Each number is 128 + 32 x the weight over its row's rms, rounded and kept within 0 to 255. Layers, rows and columns count from 0. Numbers have three digits each. The size before them is the row's rms in percent of the matrix's.

# layer 3 MLP down (transposed), 2048x384, rms 0.0868, rows 1514-1550, columns 256-383
105:079127134162131148172138145085060139172139130067138096155121075079103138178037072088114124110150141177149088106149129116048131155156182150140151149111114128102122106123150111212168165163155132090142065076101114073157169176150092167051109166155119077076157113105092170158080117145170119031081081118143155164153084166069127104081124087182149091145124160177107125079127121083131116139092
107:172174188145179090104180104131113092123136127110097134107168179169188117121110140106139150120130141108163153149156163100078123114155134195074172113110166172100152160171094193186104132099058174097156079127133101107135068065126174117145173169105130100150072147139081066092085058147125082110057135171186092104169114093105149126098055132165112117129140130128129149106082167127155136099136
098:110173060162136146053092089156112102172107159071128092204114171097139157161082129098143148165213159079050126132152156108160092053164100139140141155160072148157187196090085154110084129121157137127128111132164147113154129106129046100116146120168166125110104045084136100162086097147072091130123167144135095138182109090071107130141087068105169134150035049111082138115191149147134104164110
100:155118195142092164139156145093185064186131093122104090169085122136077104132089125169099153167099107139097111180153142101130104067125103174134145174140192143169127107136152154161161192153116108044083097173112154143143115109135124085142120174123129187133152109157156138135101162157134093088190180129144165090118097178127138133149104106078106198129124130124093183141069052124099093134086
099:095179088136140145198160098127130118113135139096158180193147090158166142089072151059089139160055103131121064131134134096101149107141118150124096142123069137084092080136076114128158169145144125163156135102115192137137183152085124099059104110103074071137143113165145110140155126120122173152116144155170096065094152118086073083087178125150130165112073167170169128134072151118081129126102
100:106173234080121107118139118115125106082167079060174061156085127171169103129199134126173094103120081131146170118124144135114144105146145126092185124159175121091113120100141100150167107137080165131128151145102128026085145109131137154155097071129138131086106109125091087119137093155156127031149123159120157129205095115136145117152156102092106118118090104165123120114115093131100148076166
100:084140161085117113159133108149101170115115099174107125064114086142116142103101092123147186161176050128131163192135144198131160152152043147122135199142139164182124106139196139173121110146168124186041149141113135128046118142116138123140131119179042094136118124066113143155109168104138094133117159155182163134135118101174136122110155116140110199166160059126109192191139176104057175138129
095:103070172103116149117129124166165099124108178130179134134097174071130111131097177145125136121102123138104103125168071099114118117133140105151104133116094149135127127144114094084107166096139109103150101097122065158147117159074178110053101164135096123150086110158104111171125142120145109159167143136138101151142153112124132121092132170118093172105138079177123133136110130124113109169160
106:147166157109117127132133156099115190105163163077142122101128076157165150121149110059111175140137062134132189181098182081129133113126137135137124139129181163120119203117116119135097074092072202081135121128136208096102166162149138112082171114119150135165102114150081177141128097069081124123088140161118121065207169116101181159148176131088150130166115143133131102071076170129114159122113
087:136103143109158140106123149083121110074163095164092128137088144125134128103109106108160053107107111101172042117138166168119142101122150107158164124086128074154142141109110134119119130135146099173170173092121142128120097135093142060134091085134104155143127168167163114128107194153126141188137130117143142171098182164103141050056158129157063087137148116161078160095142152163167183160074
101:105069109110079080131165148130100146139161117155068229119093154125101138109143134083132099178118118129126123111130095135085122112143111142172132157133158107125081091139137100088170113092077126121084096157117109085064193168125123089163137110132161154112084154120120147141096117174148154155170175103198127128135138140132115095108093136133192105137104095119158131134130099086122112123095
099:115146195135147132119129142167145109112140119082125166140152164130133131182096196171212170091147204176172110107132154137174072129098090102134133143147106066125125103097096138154091160118152110101191127111152148162116130156159103107132112161085135143138048164131223093180096174163122139168147159160143203147133126085105173163160148173117142131155135081154093109140154167081147086101123
104:180142116150155082156106116096134162139090109111104143093070150166100139129157100133118133146057189103133127135129151144166121190085101115103119135115164064106037114134174144118106107105173124169153141117162134117112094126138069115067138124167103113156123142210095114152179181188183134107110096171102190145137109081089104131066167083111109137115199155089112061148093092127153150162112
105:143125140180126134130126102161122154158123134115150123109100163154158206092145147165127142172140180148165136103072198144102115121132152099102076134120080158126071077140130094078126155130103190133189162122173173131117109127152116133136106103074130117107076121148119139111128077092128198143164082158131093103098053166159106185126075101137123122095137127087162103109149090107075184125145
106:130111118119107104182119098144062115144140115199123116161144094177091193174126125132134129116142074125167083134136060077131094125159122137093140131152152085140145178132102137087170141148177147102122092137143134179079136101128105141156143142111113117129115073076119159114144106121114172093177135142129146121166111113118146144161125121115149116136170120068168167134146152140163110160089
108:155164110147092151136142117111076065146127189172112141109113086139105101115162080150115118123154109142131138117114098073105116147121062164180165105125122179084099112115072147166143176125105103169103165170118117171172100112140140076142153133143150139182067148094081167128090085143094114171129223127059135176139170118128134136148084156078092139071127134100190147098124104159148131147103
104:102131142173137135094148125173101197126104143172135130091100129149119180057129138154083108133170119134124159117083134148141149107140119109175133124105114148120165180184073178129118129136097150128134149142150080186070090089108090158113117168147123134052200161119077109143075123126099105120128107162133082093076083089164160162153210126149117147173104158136185117127123104137152157077175
106:152143096099113126160115173119109129159116153134105083125068140082132196164113088135069117083132159136104185169095091204125155136127142086114114091094136095101155087109178136124140111145116101089081075159134154067120126110154137077162128081132114152126176075099110081153147119131165119133135194145149104139156053086132206164049156118123101175174136109155153131141169121141167128105157
104:117115154145162124099121125116110144152151148193125097129129112102109112101074157131124157114155132114136053134158152089147097102123059177144210138134107140073118129129151117175134134130117151107159153152163105126170077120077111091149127137153125110073123107111098102149114147094077108109130131126098135145191133082094144127144049144096078072141092148023100023164128138177134161084112
100:133111147117170103136146095170094110196138115085142142087049090162156106155085136127104168140096142098095130179139127074095164139094169119015136096101143128125137104080074128132107088201155123171136239172115153087140117100127158150160183132200116164058115150113181177090107127146172158165133089118092162131153152147078154101060072155168119197161153131141132086096075099141166153100142
096:127118064077183150185120087081088143196109135126116077068140108153136111122145107094080136135139137123120103114108120142181138158120118097134134210146128116119179132112189123093109120131143212103129120110121138078094181129119149098200100132114153119185101149180165120119147128160121146149094128113180059112206198175101052146112156111077090122132073124159104125132127078104153105144075
103:184094059165142163178138137135085105116137103123083120118130154146090092164121131072082115119126094139132157144167134102219079150180090102102043167143149156134134132151142079149118122189164133105109124116095137187090137187181102110042104138098111155123106145103160142142185125114110127117095122236136159161127140105142069144162148160096154150120131143203125113140147092134146125101179
098:097139089161071158120142117153157152140126198135092178111148115116199100144157162145087143143193167177116120080176147144137057056107146161141180137113141122139123082099158118090229064099098061123149081190132133097143181149035160132087159146137096151113099114160194124126086120112114192099070157108125155168160134105102142110112133124138154162132101156145116062151126111073116102144100
095:109165144118138157109078155149110137142137163148129103103108124119129162094111123091141148127115151157110105149137154132133114110173075106093151153196138120069058103147160111152085166142114200126175178140105147119133138103178090140141122146134158088071136091117145104115218204116137136110149143158071113093093086134135128197120133100137145175136097143133105130120191129028158112095213
102:095140128177149117180119096116128089122141157176143050156062131071162106077127157126141148147144167200073156158104145082121156121104123170156111140175079121163125182108126118097151140142137156138100155101076163133112142109147130120167098166127133149148128066087105105112135169126147143161105137148105097128071112108144144119166045114152143150116002119142149169135153189130080146103136
103:103139101127084181082124158147203099131116170158153081053175132139147121140134115119124143161089108127176090123112107149117122103146167133190142150114158199105117154127139124106095150067091198077145111162186143128091148132119102177119112166122144103148079089129138149094060203166120098108099163085146193131125171107165106150130120162144103139094171138101053130125162137071143156117083
109:085082115154140100137134103049116120101160077109123169100132135094141119140107093169125078126137150124209148078183161080135131142108147120106083137168141144121216126111161082099082092137146179154093123057129155166171149102096183139099089132140145058094059152195137148131146146082151116118087131170114109206162109150119164143129167097084091150143155104131121113141144150153078123118115
097:129137102146132147063106154168169128122148122113134159111123089127124173116129108169144102107071125070178108132113160158127111071126133122147065176092198109121065098139119148106121087076030118154169101186106158105164132087074073098100129143141164134190121145092126166149051125123129125109081114084083132133176175120107100163107156127155140147145107118098103173090133135080104133136156
096:184124121142104142109093147160136131083104093129154084058103110080149074103155140158155078111137073058177137163083164098068135088141117124113118091136083147074109147170089102167159125090098141121178167123138111095131102109119130121094107147148151152092163112107061120147104126119144190128142147136105177139092181175101090128140163128122103174139063136088123121116071117109159181130127
110:171127125143160117184126162136113137098131166177171079120119135141212104171106110127172179105151072059125156100108121142106098062141135140111134161155143124124101086107131117071149117139112128150184178152116162125147102123108159127143163167141123166228098095142106118168125113144197152120087133128110102148116125153111092105108096105123149179149111148166053126123151131077146173165147
115:129131144205130092128142101159064069145159106073107191136091099112120134089144151100158122063114209126120129115122158123095070110167088111134095137113141136164120086113148156195142099058133123119107130168121114175163092108206127142181127135047107131094153121115137123107130154114137157073128098116106174143148135150143153139111084110168102160141133110100150133087100131174152134101122
096:119103142197064100167170094119102123138163151120058152125103210123132128133048145132105140088111127150175129162131182080063095145115149145138133186126067068180138135156129092170124162066175142162139093184104140163131087104125151092202178130182046157103091121073083088135142109161136147179140093116133115089084150112185115144134088155159161106168136144193127138182157139079144148127076
092:118091145124150110140137123110090150193143115136096146172134114068127077074163088144110100128108171090118080108123118099139146142131094134125100136124138088158182113096172143067144106129099107135109116131164181100098087134152171090153075079173133099100128085132181092117144155130071124112139132145131065119098100107128145123092089176155193096152102158052048123151118130164106113173139
106:069136141125122108118101116134133123078168079095121115159146113120067139074138101186187151108103097103112154160119094104121126155125131156153131154091144167117097102090141085067155139184144182145081131132139116076199179158125165193103161164145115131101085138123121146190117200122107106078100162134190115152053073074129120110148173179082167153132063126114107120132204167111135120131157
108:153146133118138167119144105160136136086110188130105076092194133163165128113149107128129190142121115103141186117142090133116163141151071104124111143102130185113066083097167179136089076084184109124134111114091115161172058120148140141032138069156159122156099083159144133099154094116113192086171168105140061158108155060107126091102135176114131087140159114136138098125116085167087132124169
101:171131120143151145101135101201106168107130100101143140144111122111124194136091072093165147070107166087101166110125074086100047169124123113104151083134127142098102053138148164120095093087133092137147077104105105075104167161162125110027151127162132184137138121113094101191118140116049117104099147157106095138122190113160109128166149140141117170100109228140128196106113105088156125107183
101:137145097138145158101102103152170158141173112151121125194126129111141074168132126067159177082114089180072108154115096122135078107113127124121152110155187105101041107174153144126124174135129119171067131087139096120086178106161189070133105037119143088138089121145125102131164131140159120148085180071089103184125179180167139144106118202122123198159093140164112037126126171115091082150131
# layer 3 MLP gate, 2048x384, rms 0.0933, rows 1515-1550, columns 256-383
117:155127216077128127167133185126158082175158130157062147166118168106154110115106149109160111210124103111158180164129121149134109103170078158096053128091117132137153037130157153129084064086125131096132084163169122106114189183103181157131102093150067201199118139122139106153106143179118142146130130108132115144157129112121208104090134085137085115100094104119161132131125113148181125085123
096:162104130134069188156144104119127152174121143112099198090161182145151134185078124153103125140185193135151146148130151119117104101107105140144103153141154131161101180186112132085099120146151112133151191135122094111143102148129167143126139169098206128180167097131174111067116127189091117199150145145110129135083063118078079089103138086144108148167132125132132064135106110109105180083126
105:140171168182160104157107086128078112096132173113151128131118099108140122146155137127128103126118126107130049109071115086161121092145101121164086099093130180107119122145097178204157098108116084192150165099126172108159160100141096177086143131081123115168120059091177089131118123103106155144122095127107173115134131157100101097134115170107146104135082127149131078101145110104138209083161
099:120113107123127116146108125160091142117140089133090179113179053133104076099100149148160140139156151164158096146133104126129101123093195159142164130112111122106184115049172138108103180125176118083074097171164140131163134126152090088203140125146125156106110079123129146144144140123136175093152160084163131150122126096183146108153181222134120105106080145140112119155108196094120134144203
097:144119126125129171091120144127140114129124065154099154165163146149076094129138135126117085124121133175096156157132194114075084060160201122170155120124118092236163161150165099106118119180091119107056173140171148099152116095057126079139122126166140161127115148126129098122063164137130111090081152112121167147178120128202125155138096039062106117139099151152104097173132171172180088151207
094:044102121112098145126117111119097142119072098141085096129128132160148135130150141119097159068132136103121106109140133146140117060125154113104071216143165085095080130160137183180094137126113106111115116107164129082125110098151109074157082112095059142132133156107140101147109077128171111138144141096114182126201108130179166124156126119129108104097117142094110053082075143169127165170149
097:147140199144179042166116156105147151137158124102084084169132081090053128118128079132102127090156142180104063157057136088101116129092144135098142060136061172137094063158136167052104131122175095140198102134107134125088096079134131117114132072111132117179134181112135176120144085103110107111115130143132116132113115166159139097121126095163172119122152164080096112127107125207091194158147
106:176112108102151100143185129131102102092128116114142089120127128120119083131158176121121111143112164197099079122133158187112087080099105146083130116128054122147156125152175148135143159164108193166131106106090089109054089124121112187157122112129161071149086098112094113171154139175134159145131147058143141145083112129145133146111145164100174092176103066110132125127157124139156104084135
090:137104144149111120214127119103176112087067131153152185168187082142129143131140105157106106145110156121113158139108115052143174130130182153115128115166172184143136070181115118147133151120123058211165157078142147128130135129116103077135148064097130074108114138177182080131134170115138154122140118077119123135158117087120160158124107143163109165115144184099117125135162129114159176189092
101:148157111139136102109165091135190084156109122191102098154152067126093137076129098146085088141109095122105132111109175127160188143062114145073143098100136152147125087170105114124100152120209122113130121115116139147158111051097111135128144141135134153064139125091173136114175103103133121109074129123095078173087186106147114166174153180157180136208159114165090095110131155184138120131152
097:139130090100142160164114110232133105138155174176005195123153138157063169176101149134109087134132100122116151170104178153135156122162111056098120154187103107158093172134082100180107129172076106201089117200120151147107118170193113151145075128145100145099130140137095117134158172113118081128093156118142168084104087140147114127174107136130088120124157119102153065155133187096127103159078
100:092157112112173155167159099108114105117052131104117119184134134151109205131102174175131121119066146123130154059170127156116129159150113170132214121164092125128162194177117153132126147088135140139134089140125126122112112092098074097085114142098161096153132166170039195157151103105114077143072129147138151169078122097115178091169133126105090135172100155110079149078156167195095160161157
105:116108157139089092151113076147114177152068175146123143137156144132120149141123166150113134211158148122124118190088127130108027145150125089098101105167133124118162180071135192123140120143174088086107093175128127160125127148149136126111107122076158068106119106135126155135068147112102090106106113090165107137136101076047172096191107116157086176138109099112155147161133126148100108120185
110:132091138097130159172093115145110107143230118145104180151128113116132162165148141150177135098141106181137110177103176100123061156144132123102132103121095100164137178106085119148204155113130128098122096135177117130136119098138130113164113144114108111165125173073109098160168126147020191184086128132084179099155085129058112149166112148171092165096184123098137078073134126117102129153123
118:187130089087166108093171142137190143131073144170111142141132138130062103143091119117116174152092113120081131128128170129138140155138123136148118089152069187119133111100105113155136162195173078126120123125128161114111066113149158126141053157105183144151085123141109120086098100154139205126133177082149103169153121140152143135124147136120141131149032150099180074126151167076128148170127
101:157169107144064078128130119144138133065097137145111094122077162156168119073126174136087110109082142113111080169181117171187155143151087047116177125113139134125166158126139140171114123100128133091153116078136122108116185092132058113154106189138110114116166092157125142111136185133142105133102181124173116120125112153100132134132145091088135134133125109115154084150198063105152137139136
103:094145123153132145133145208173141147087084068093132093090122126093067150096140072140139168115149086182106117152193108093130071158068196091141179101173119114156106184121161077116150207096000122123140135133127102139140128123173137141115193126155148147122102124120138127168161113106110152135124149140118151066096157155176194125166183115089158135128092083110104114127133128122101113156158
101:091102146173135121114170107134181122132160126158167114136137030101081127118094183169145172141118083058132139078131146168177130131134065162143112172074130146148141133157124147150117163110105120109137125110101080125108103141114143124124197136069123198125111158096138074152180086123122122123148146178081129124180183075158179093144150135107104091135048139184113073146157092167130153098189
101:134107178131169168148094141099132130158112216106192086086099144113147097127035111154088180141046135150131051100130170148179166132075169129177137139129119126074131120068137175182152104142176107119174150166043146114132162149112158125122140115137113147119135107103134112080137112096127169136147122159141176131133150121113129103145141197154134081155157126204127135094116081183156129101169
099:137090118106125144119074091092079102148142149126103104131137140066083074168108170089144123129130140175129120166113064084085154152145069134104107094153108137115131087091184064145147091133058154106138113118107109134067114120126125116166152136135063147139149166137146137148164104130106127148100129153092041056154112130051085161103099191114144085150141132129124148090130119105120075122128
107:118186115167096188140111130023065119138139154072125150180118144166180059119164126136115101114143116133148136159158119114160124108133163137062062113128134147112122181136132089137151185203111099138117088139162205079123160079097156118111158139072071155113138126092140130088123119143038123104136115122140178105157141114078084132093146110114085180051243127111178096114110135166148159166137
094:170162088168131081102101137154092191177064153063121180043114146098115125173121152108118116114155131148146143139159160140116100093111166129161188098137173099084162144127110085128152093111115127115131116162123129067147163168095148102151103158108096143102073176172106083096047156145177163103101205098217168181130123092119184122122115124155138110116088134132132122110153113131119107110170
096:148084101152129106120106117100165156133129139054126060138155125128091172199148094139113124129144111113146126110140109133115124095193133155133109090148152138141062127134128131147161149120165112119174120183126093170094103128157112111140112101160082150178189141121149143116108107102130138124134143124128178124129124139165139055097082137150177173110143124075193117177128143141098134182150
097:152089144085068124114129125140150127145113144054095095101152082107113147094113137181103095155098086092119181145092095130112153099108111163143126177191132116119130102119145127077119217111130164125132103119181129166064153090079168095144115168158071118144047147133151110130117128167108190154086102210153157121133107128121114152157128102125118111109130115133154077104089102102156088208125
102:103103181130153146106089112134102153158112138171153192087110134176135154141102098173165131048138117133148218141107077148085106082116133133152128086172167089083121117102153087116148167147159127114123078172151133183112125136182150147128120151132097166175173136118099079063141113107059124095126134136118102118131095157135093083153170097073151128096092138135173085156139202096144112101179
104:153071189125098131094168121160135150139086154086080134154106076141101104147141101117123107100149169158120197171160185114131135110068107163085092133147120118136095133155094087082090168132211137130167050198101156149148079174150141203116074207120103163095106134091109161112121135114065091123157188054106144151151129163147076150156109157171156129156124145179202158159137195127111143140140
093:125073152081141085120112117148044172122143082153119111127181118127098138134101132092109141103123093101132083077073106134123151112112121105075130152141150195170110109175105140101101155056130130123128160146085180101120048164140072123132111107156098088171137107146152088103102129110131130154145168043068111105071141137191108099144156103096128102182132177131086079119094108147088116079157
093:161171112125104127094139154142187127069077086123071164150137100149083115166105096130144103141135170162156172117121133102045098097082089133133164106190139188070121132209065080108150088117050113124120113130187095139097116100142129171140114099074160162148111171122142137199123140127105082172133086076124152124086108125121120104176077110133150196154047122118168135121133129111151108074125
101:089099123129140133178151133172107163085147160152085169099132146108083159134131160159106112120103166093150146122185080134131109197136187157184111048209065135105141112156113072109096116096140133118101142158114134154177145104110127099107163135078105149132065148091147123069140112090156159163158116106193106137066105137149167140126055126136150099071082127113110099093149152185111188132141
117:116125121114142145130145139165145133104069149186121121114135099133111156170177174133170114106139108095112174145186076163141060100152128100164100152103072123125125123151172122161126165160110161135115158137158098151108177129037162102082131093151173093125101110115135084125134138132141117172069131063170152132080070119175110147114162075114145155126104126141096111132127106107106142123139
096:067147154115088082111176138158152150113131134137174132105109118145125172115122181166116099090104155094040105116181063154099089169135186141145123162144216135139068068161099135159092129189193078114176146070095177178191192087185125167148094129104058124153109165096108117155084125104110098174119163177084105133138129126133124090173100116077104162130088133121162200135156132122112148093150
089:116141099089177159136136104170174127154163166132108179163122096114099146098166128145158070135110103101174127194196101145102076164115129159189120121140084093091109059113174169150046158097179109114103092090161090182151133123139096169127115117135103168114132168166108152095122053122088084140095124151123141111105029121144146113141134111130143103067120095122153174110157160132096125113135
108:141097160133142118119079164143175124115106122063171123184128161158086099099138101140159119116155142152152131071107180139108144082118129096116099092198171140080160128128195107111099094161096118114080189141167101106157119131125185082095159048093099100125117112131138105122119144138156201143139137153114178126141190138124152131111145116195167161139148132107097111091147167113089114177149
106:093222135118135155179146116118158068192126101092129115139155117127153096139185164142046071101141125141158124120145214170070056148123220104142109018118146134139169176124129152160109101164112082155121096111133149100104104065132186093101150144110132100134157137033124108102094147141060143091134107108181095144143121131101133089148143104138166138154119128124145104107133086161168159125056
108:110083134104099142151153166140141115088114143118152138192115112154149166128166088139143119107105082123165098112163096129067117128074138203144159110121154122116086065113156094163109104092141126128129146083133117117167144138165126106034092105152124218098128132106110123145115154166091129126080149102098067177112154119171094058139112080138115151137093198140134150179155094097106147130131
098:119161110115133133159182122152084134178135171137147164129147160100137115131123186166127128082153091148137194156148157095158129109161160126122141107080129083090153087092127112126118106094163137134141072118069069108147121150167124132190121141100093153100148104090078106137061112092151160117187165117156120173118094086146096153071163138148079056126145119096159157125140130146117148134144
# layer 3 MLP up, 2048x384, rms 0.0933, rows 1515-1550, columns 256-383
117:144099139177187115132085146164118153135095147096115100135106145109093092160092131148151149086078122108128107153140107122094115136121155177133173131109136209153082142146066116168191174139109116175097146142116182150154120112130144127099100195133157078080109097114159097129144170125113045140128168154183133130138120117081160128145150187144179122120099120136119135094203116137123129165095
096:127048159138127234124100122126216155149175146162151200068155162127088166194097141150108069147117162162152159148170119117094126118109114121164119174089153135196082147145128154154075166151139138119127139141154119122171113175113142185105117183103174134162150081120129105102144153157028103148128064134194151048101093099141155100079139131096153125107104126126143098144109135120090139126099
103:119095093124047142118121194084135136149206077161096107150130144126124192142138152109142132098144124163084200156112131118132112145117168117144194168171169074188130167131185114115123164144132124106085135111147090152119062172127146159134127145190095155113144182108081160070143113181190131096100174174169102150140148137142176159158119112123115187103137155053058153178148101136099085176092
101:143171124154128111090087158093122097129214096107172114118109128140052167111100071110158109128181101116163133161107161125156157089071149124143102194112159126191117170089179148109107149155072108167104164078125161185112156108114109071179125148177175170109183189122142170154124076155105132099158129157122190159098109150151154135114128158134141138130131109159122160089119138106163099132207
104:142135126119115106191123098129151150148124130061210091135108127096148137105154123124153149198171112029112141135093083149123065139129094113141168171119132152108127105102125157072158113096118126146138147139180075123146156123214140143119129119120167131168131126184106088109209111063131134114155101151167066104122122143125161139107118154127122179097115140152162131119145069107090140170082
095:105141116139146166124091130158135080098091113126132102129149118163129104101154132124091141082107159140125166132140141106108100008111137109115094119185211053123086087185126170160165124101107112149127094147168139099148133116150146074152117118068129136158111122111183083120162089119172132157083127111090221172146151151144109124139146136151168103093101169106101042105099114147156108107144
093:217078117118124111183121099090106087067108153089120095109136108106109116158161092141094119143189169105173095141087115132100154111126069162137138066151130135156101129150117174072134054107079079077155064124110145159098201125160117179102142138124136113167170125097080181147128094154112140135082094105141110133142092139113128131107125094134159127119163148130086127124116123152133213148143
108:133168118160112083124092170101128154135157135179108133111111129146148166101148141140145138119159091076133198175167082121150172133136135104165139120119194152126145151097066144177104052110173126075159146125128134147196171070127094090095148129119114156152204159174129189136090147079104172143065100198118079157145212100139116132154112193202090186034142164172137138144106118178093176142128
085:085106162149155102141100206105149100071073160093129109193158158100168174117156127161130095126105140101135150107065115122140159117091078127151142106099160225106080100127097118153154126146121063180178180102151165144134151141142154073129143115155176096123114099127118085099164206100127143139121109102140138122087149095082130094110131102175117144167148154077105113175145110074147148190094
103:121141092138095128089124110130178068181104103190149136117125094153120165078100119132083114076086082124154161163135178113112180150078098141166075113093100147123096093166117086120122133124164086158129114088130107188123121062126123192114145174139086138098104125120139130147191089129130160107155139124083114142139171105105197157175190070127155089171128081140130128131123182134138136120158
095:163120158121121142108108134111122086131146144153061151190144179136118209140064143149181143195084151069150088166137166121219099102151083115157163142117130127059074161080091112097109155109133161179202106124175174157098116160187072151160118133131112146109099176123113084096127170090141066102126103108098160137175092077188103132143120175082112139097154129155167116143188168074145062091079
105:147126124118147116124116107154139111094102094098125046145078125174136161118119153137129121112113152181131141075150102141148181129099088214146181150171073136150149135166165135163160134161119180146103128150108103106126150016139077124093103155108194117111135160142110162150175083077118076160132116112137091143129182125121213117135126118136153090150095126089113112078164193149112153176147
098:149109132177082132110164102114132118138066140176136120127144139156092122096091176075098088172138150107148148167141132162099089111120163181113120158093156124101133156075124157211129201146154098139157142114119148146139111115104120122073082147122121095181142168069153145165090137130067078066166062135133101168169115119121173068123094073125091095116087127145138153102100086144147161114124
103:113089140105128181146078111075104134144194128129157147163183139128119186184116136174084105104108107102123095122125147146098099130168086116066161101146163157107092145090099094143101145085120111127133166149127073173083153147142115107115166139107118126081120077062117143100158126160090144118135156165133141147173119157112070067145158144109123104165140127118093119117128098129098117178160
116:173088110103166086131143123143148155142095098145148129144129124083112146074097055081160120193073119147110182190132156122126150139136165077135139137179082087125116097128127125091158136193159150123114113114135138164137127153090235088161113178114117130086133164103080125154129209125136168089116097083136121120124086148135070169110198063128132132083098158058148142110140081096102168147115
101:168184070092085144129089105132143151087127145116117115097161120140142076068132073196123090169092135169145083132144122161103120120128126101151186096200147145090163086154146169132117145078159140116137173133131107137129190073110104119115125181082139152140129113100087150087170153151128162171112141137101129140111148118125136171086114089139102067104163119076135101112167090108104141126087
104:144137165124142061167134104094084138138155152111123161236137128126108130158106188114148108118094120070145123071086150119123200105159110150131052112115123116108098114114098184086084092163216118103114146130100132093117158085082116110105073119137118110172158151102136133116059129137095141145090067132090145163194067135045040127055129168154133160087121149188178152117137108138194198134080
106:086077081152157153131165113135132104188105159088124164121137107146100105099106126201154119091110125146121116086150141186118114167169154147119179104096130146147104107175111190195144176142060141096151138076120075128033096159125181156114144148140166130135076231068166091107118135139082174120120120150119118092128164103157086114159136061112118157144085176128152117156146098161104127106156
095:093104151152111098111108153189102169145116160178147152091147117150135125145160089173146152117105100075111145097147097136116096077127103162108135146146187133079134171187138159085127046118169115154094156098163138079182125168167140099112159085240120160130132111194168153110152132179205114140140134088118078146160063160073164143137125096145121138103133089108098141136089141132178143137126
095:143079165087103162137168093100101141137181085094117093120201139111093141148122126132149114185129049066128107072159081102083154178148110128133166148207173131124200166112194151137148090170121155098153133128096103075137133109117152153171133134119098152127171185147102122101137164170112163132128140159112147087163124091170114179126101108121128084158222083131107157118117122158151131115114
104:074116159163129143128113092187151097136128145128146163089139087155110164055135122115105149143102167121145122157101139164127131180141118154158167124160152127142219134131097153099119130134105133176100133129163162143178088063061168131193096114131094087200098143171076092106114119181157099175144139101109074114123179081224138155155106110164070132119073127173112173090086077100124181102109
095:128130164106155046115097154110101175126103155093075121064152086124134118115117129189133036088111119117118160148145109105099099105103102133152188178113111098098180145120104160109108108123127148175157125112100085101169137073141177099082136117143119153141108108148093146124057102185139120127133147093119181134136124084076202141157092111175149097115090163130080109113116124122140123149122
097:127096091178130129096137118134142165111137115080116082150150107116082178181151076137163106160144083113179103142158119117122125112196133151113113090157109116145087136158109117103160157102164109134160106188091104164093071125109144132159143101142065145186174170120118165090097093084140097132152154146129171090128093131158149068088097124109153155162126159093179140173138156105132147184115
104:141145090082082173126147116144141085162075116054079116118068106148101120111140079097155149128121124115180146104157124160108159205072121106108102166122066167175162107138122125084154107118134130125133076130184093168127054134137147109100106076150133111121141161128152149132149100160104130154126126199114144163139189127109177107108132123078126089095094151203107139135100169113143080107139
108:164148168119126101134149150083130131120129090090148084127143121126119141126172150050079187221125122072170095138134149162166136112128148158119185121100106164153137094137177132168119128115050084122136155114130091099097138146067127145124127113180087152081069108114162122169113162130168050153116123086143196175120169133132141171122081150130084076166120140104120143115142080142085124144096
108:089161255126122094114166206161163101096094167175149060099143102155167099152089122134118143113123101122099108144167165119134151087141120108141085191119093110093086135195125112127107150089143099088108137123099094102102111148189117133088181140089170109151049130136053093103137135117101157152142110101139152157114132080104140173114133096148123135137076101117165133130069149136135153121101
097:113149142157119084111188101085100105126118113179163144101155135142117128126151139113139131178160154105134151112151156151140137132093183206129128133162158081148121140143090147118102140120144131169164142156153112132131160158149070112128138173140135130131098116190111088120134149133161115122058133113112132095107121097197096081094109093133136141127124152119133121084117107136127089171103
099:135162182103109148137161136144171116152140181132101135093123114124157123120134121058127145109119166086102097104126080149185124112154079152159086157112159071142136124100104152125103192150179179157141150165148178114140158113162088080142129132136140106163134151095159140153174131123099152135131109135117094159133146068133120151135148089124147091108048145138121097089109117145131108166100
107:127190093115087151122148186145178119156119077120157105088184104137135124117140087105133119119135061065141098148104157085125165056114112080110151184096211154120117165130133109085111169106116122036139186110138063076104088078201111131116133151117151144110104121183128043137131148159142087145138124087074104191176186132066169159126187069098106128123124127128091149175096156107126120151166
116:166155155151114109125077110098089112146202044073083123124066184132125101099090096118086150155116144122161086112101173093114203175126139135096124129149182148170106151120129121087100162074178090143139102108089163126167118120191122155157125179112085194121149203162140172114143102147083123093189092168098110110172128188116168108153112192144097128116121129118168140137077199143173087146154
093:083167170075083143105111142145161116126134095170190102172097172120134142145112193123079080085113136116079176118184119116129117132139127094118085168105116107121079115124141127131062124172167117104185087103168154178153165159119105239097104132136134078186084130115155131124109113102081084148142189160118116152121120112133099093146127164101124192118065139056177142211106125088091134082102
089:112143093152110092213169193119132147118086139119150167132183122125135117158099102093155137034143126182065037188132181147171160129127124065075127156094131159151104165121182136111166165147117082125160139143163114116096139117141176113123143129148134105165101137137099127111111137127125150109127140143114173103088157137130187093130152106106086123122152110079139096095093171110123092130142
110:122145133144100116123187161134129109134169135161116130041112133100158151123131144110093175161125118115106120152144071161160149131138128184107127158071129147142088110142057161153124153127182118156127089131082180106112143138167093197179146214154141196144171147156110124110132144094133044078115115102157106126096064121079073153125067126074141095124090125133117161152175103133212130076116
103:172166106177136085171071126148071080138121114165112193154145096159134185136121149142152125063094215081089131149137097154093133125088180103110146133148178126202112144098113146125133152134076118098141157159163138105137120111144119183153121118152200146131084159093107137141072085124147140124114126176097106161098016128080087161095111129177167151111089127176114047172154114094116137126109
110:141100105123130130128129105128120088180116092114152138101189073142160093164117151160121119180122082045088081129115093152150074167133162111187103136076130141129149173151154120101148105143190082169085120075197099092160113197142103158118145141116092102168137056161156087167179122094114110156134170131136106123137141191092090139162137067158087129184184128104091111105138126099127126089092
096:209096185112183130125130125165137068121139152101044124114064125183101164104102100095134142134147183165122147097111124139095108117146109103121108115177139149147091119147133162137132164153098144114139152123151149149107118071136106123047143083084139104133126157138178136080154078113121081166096088100124147080137126137093102173149110106157144208142109149162077134132099063145146112146103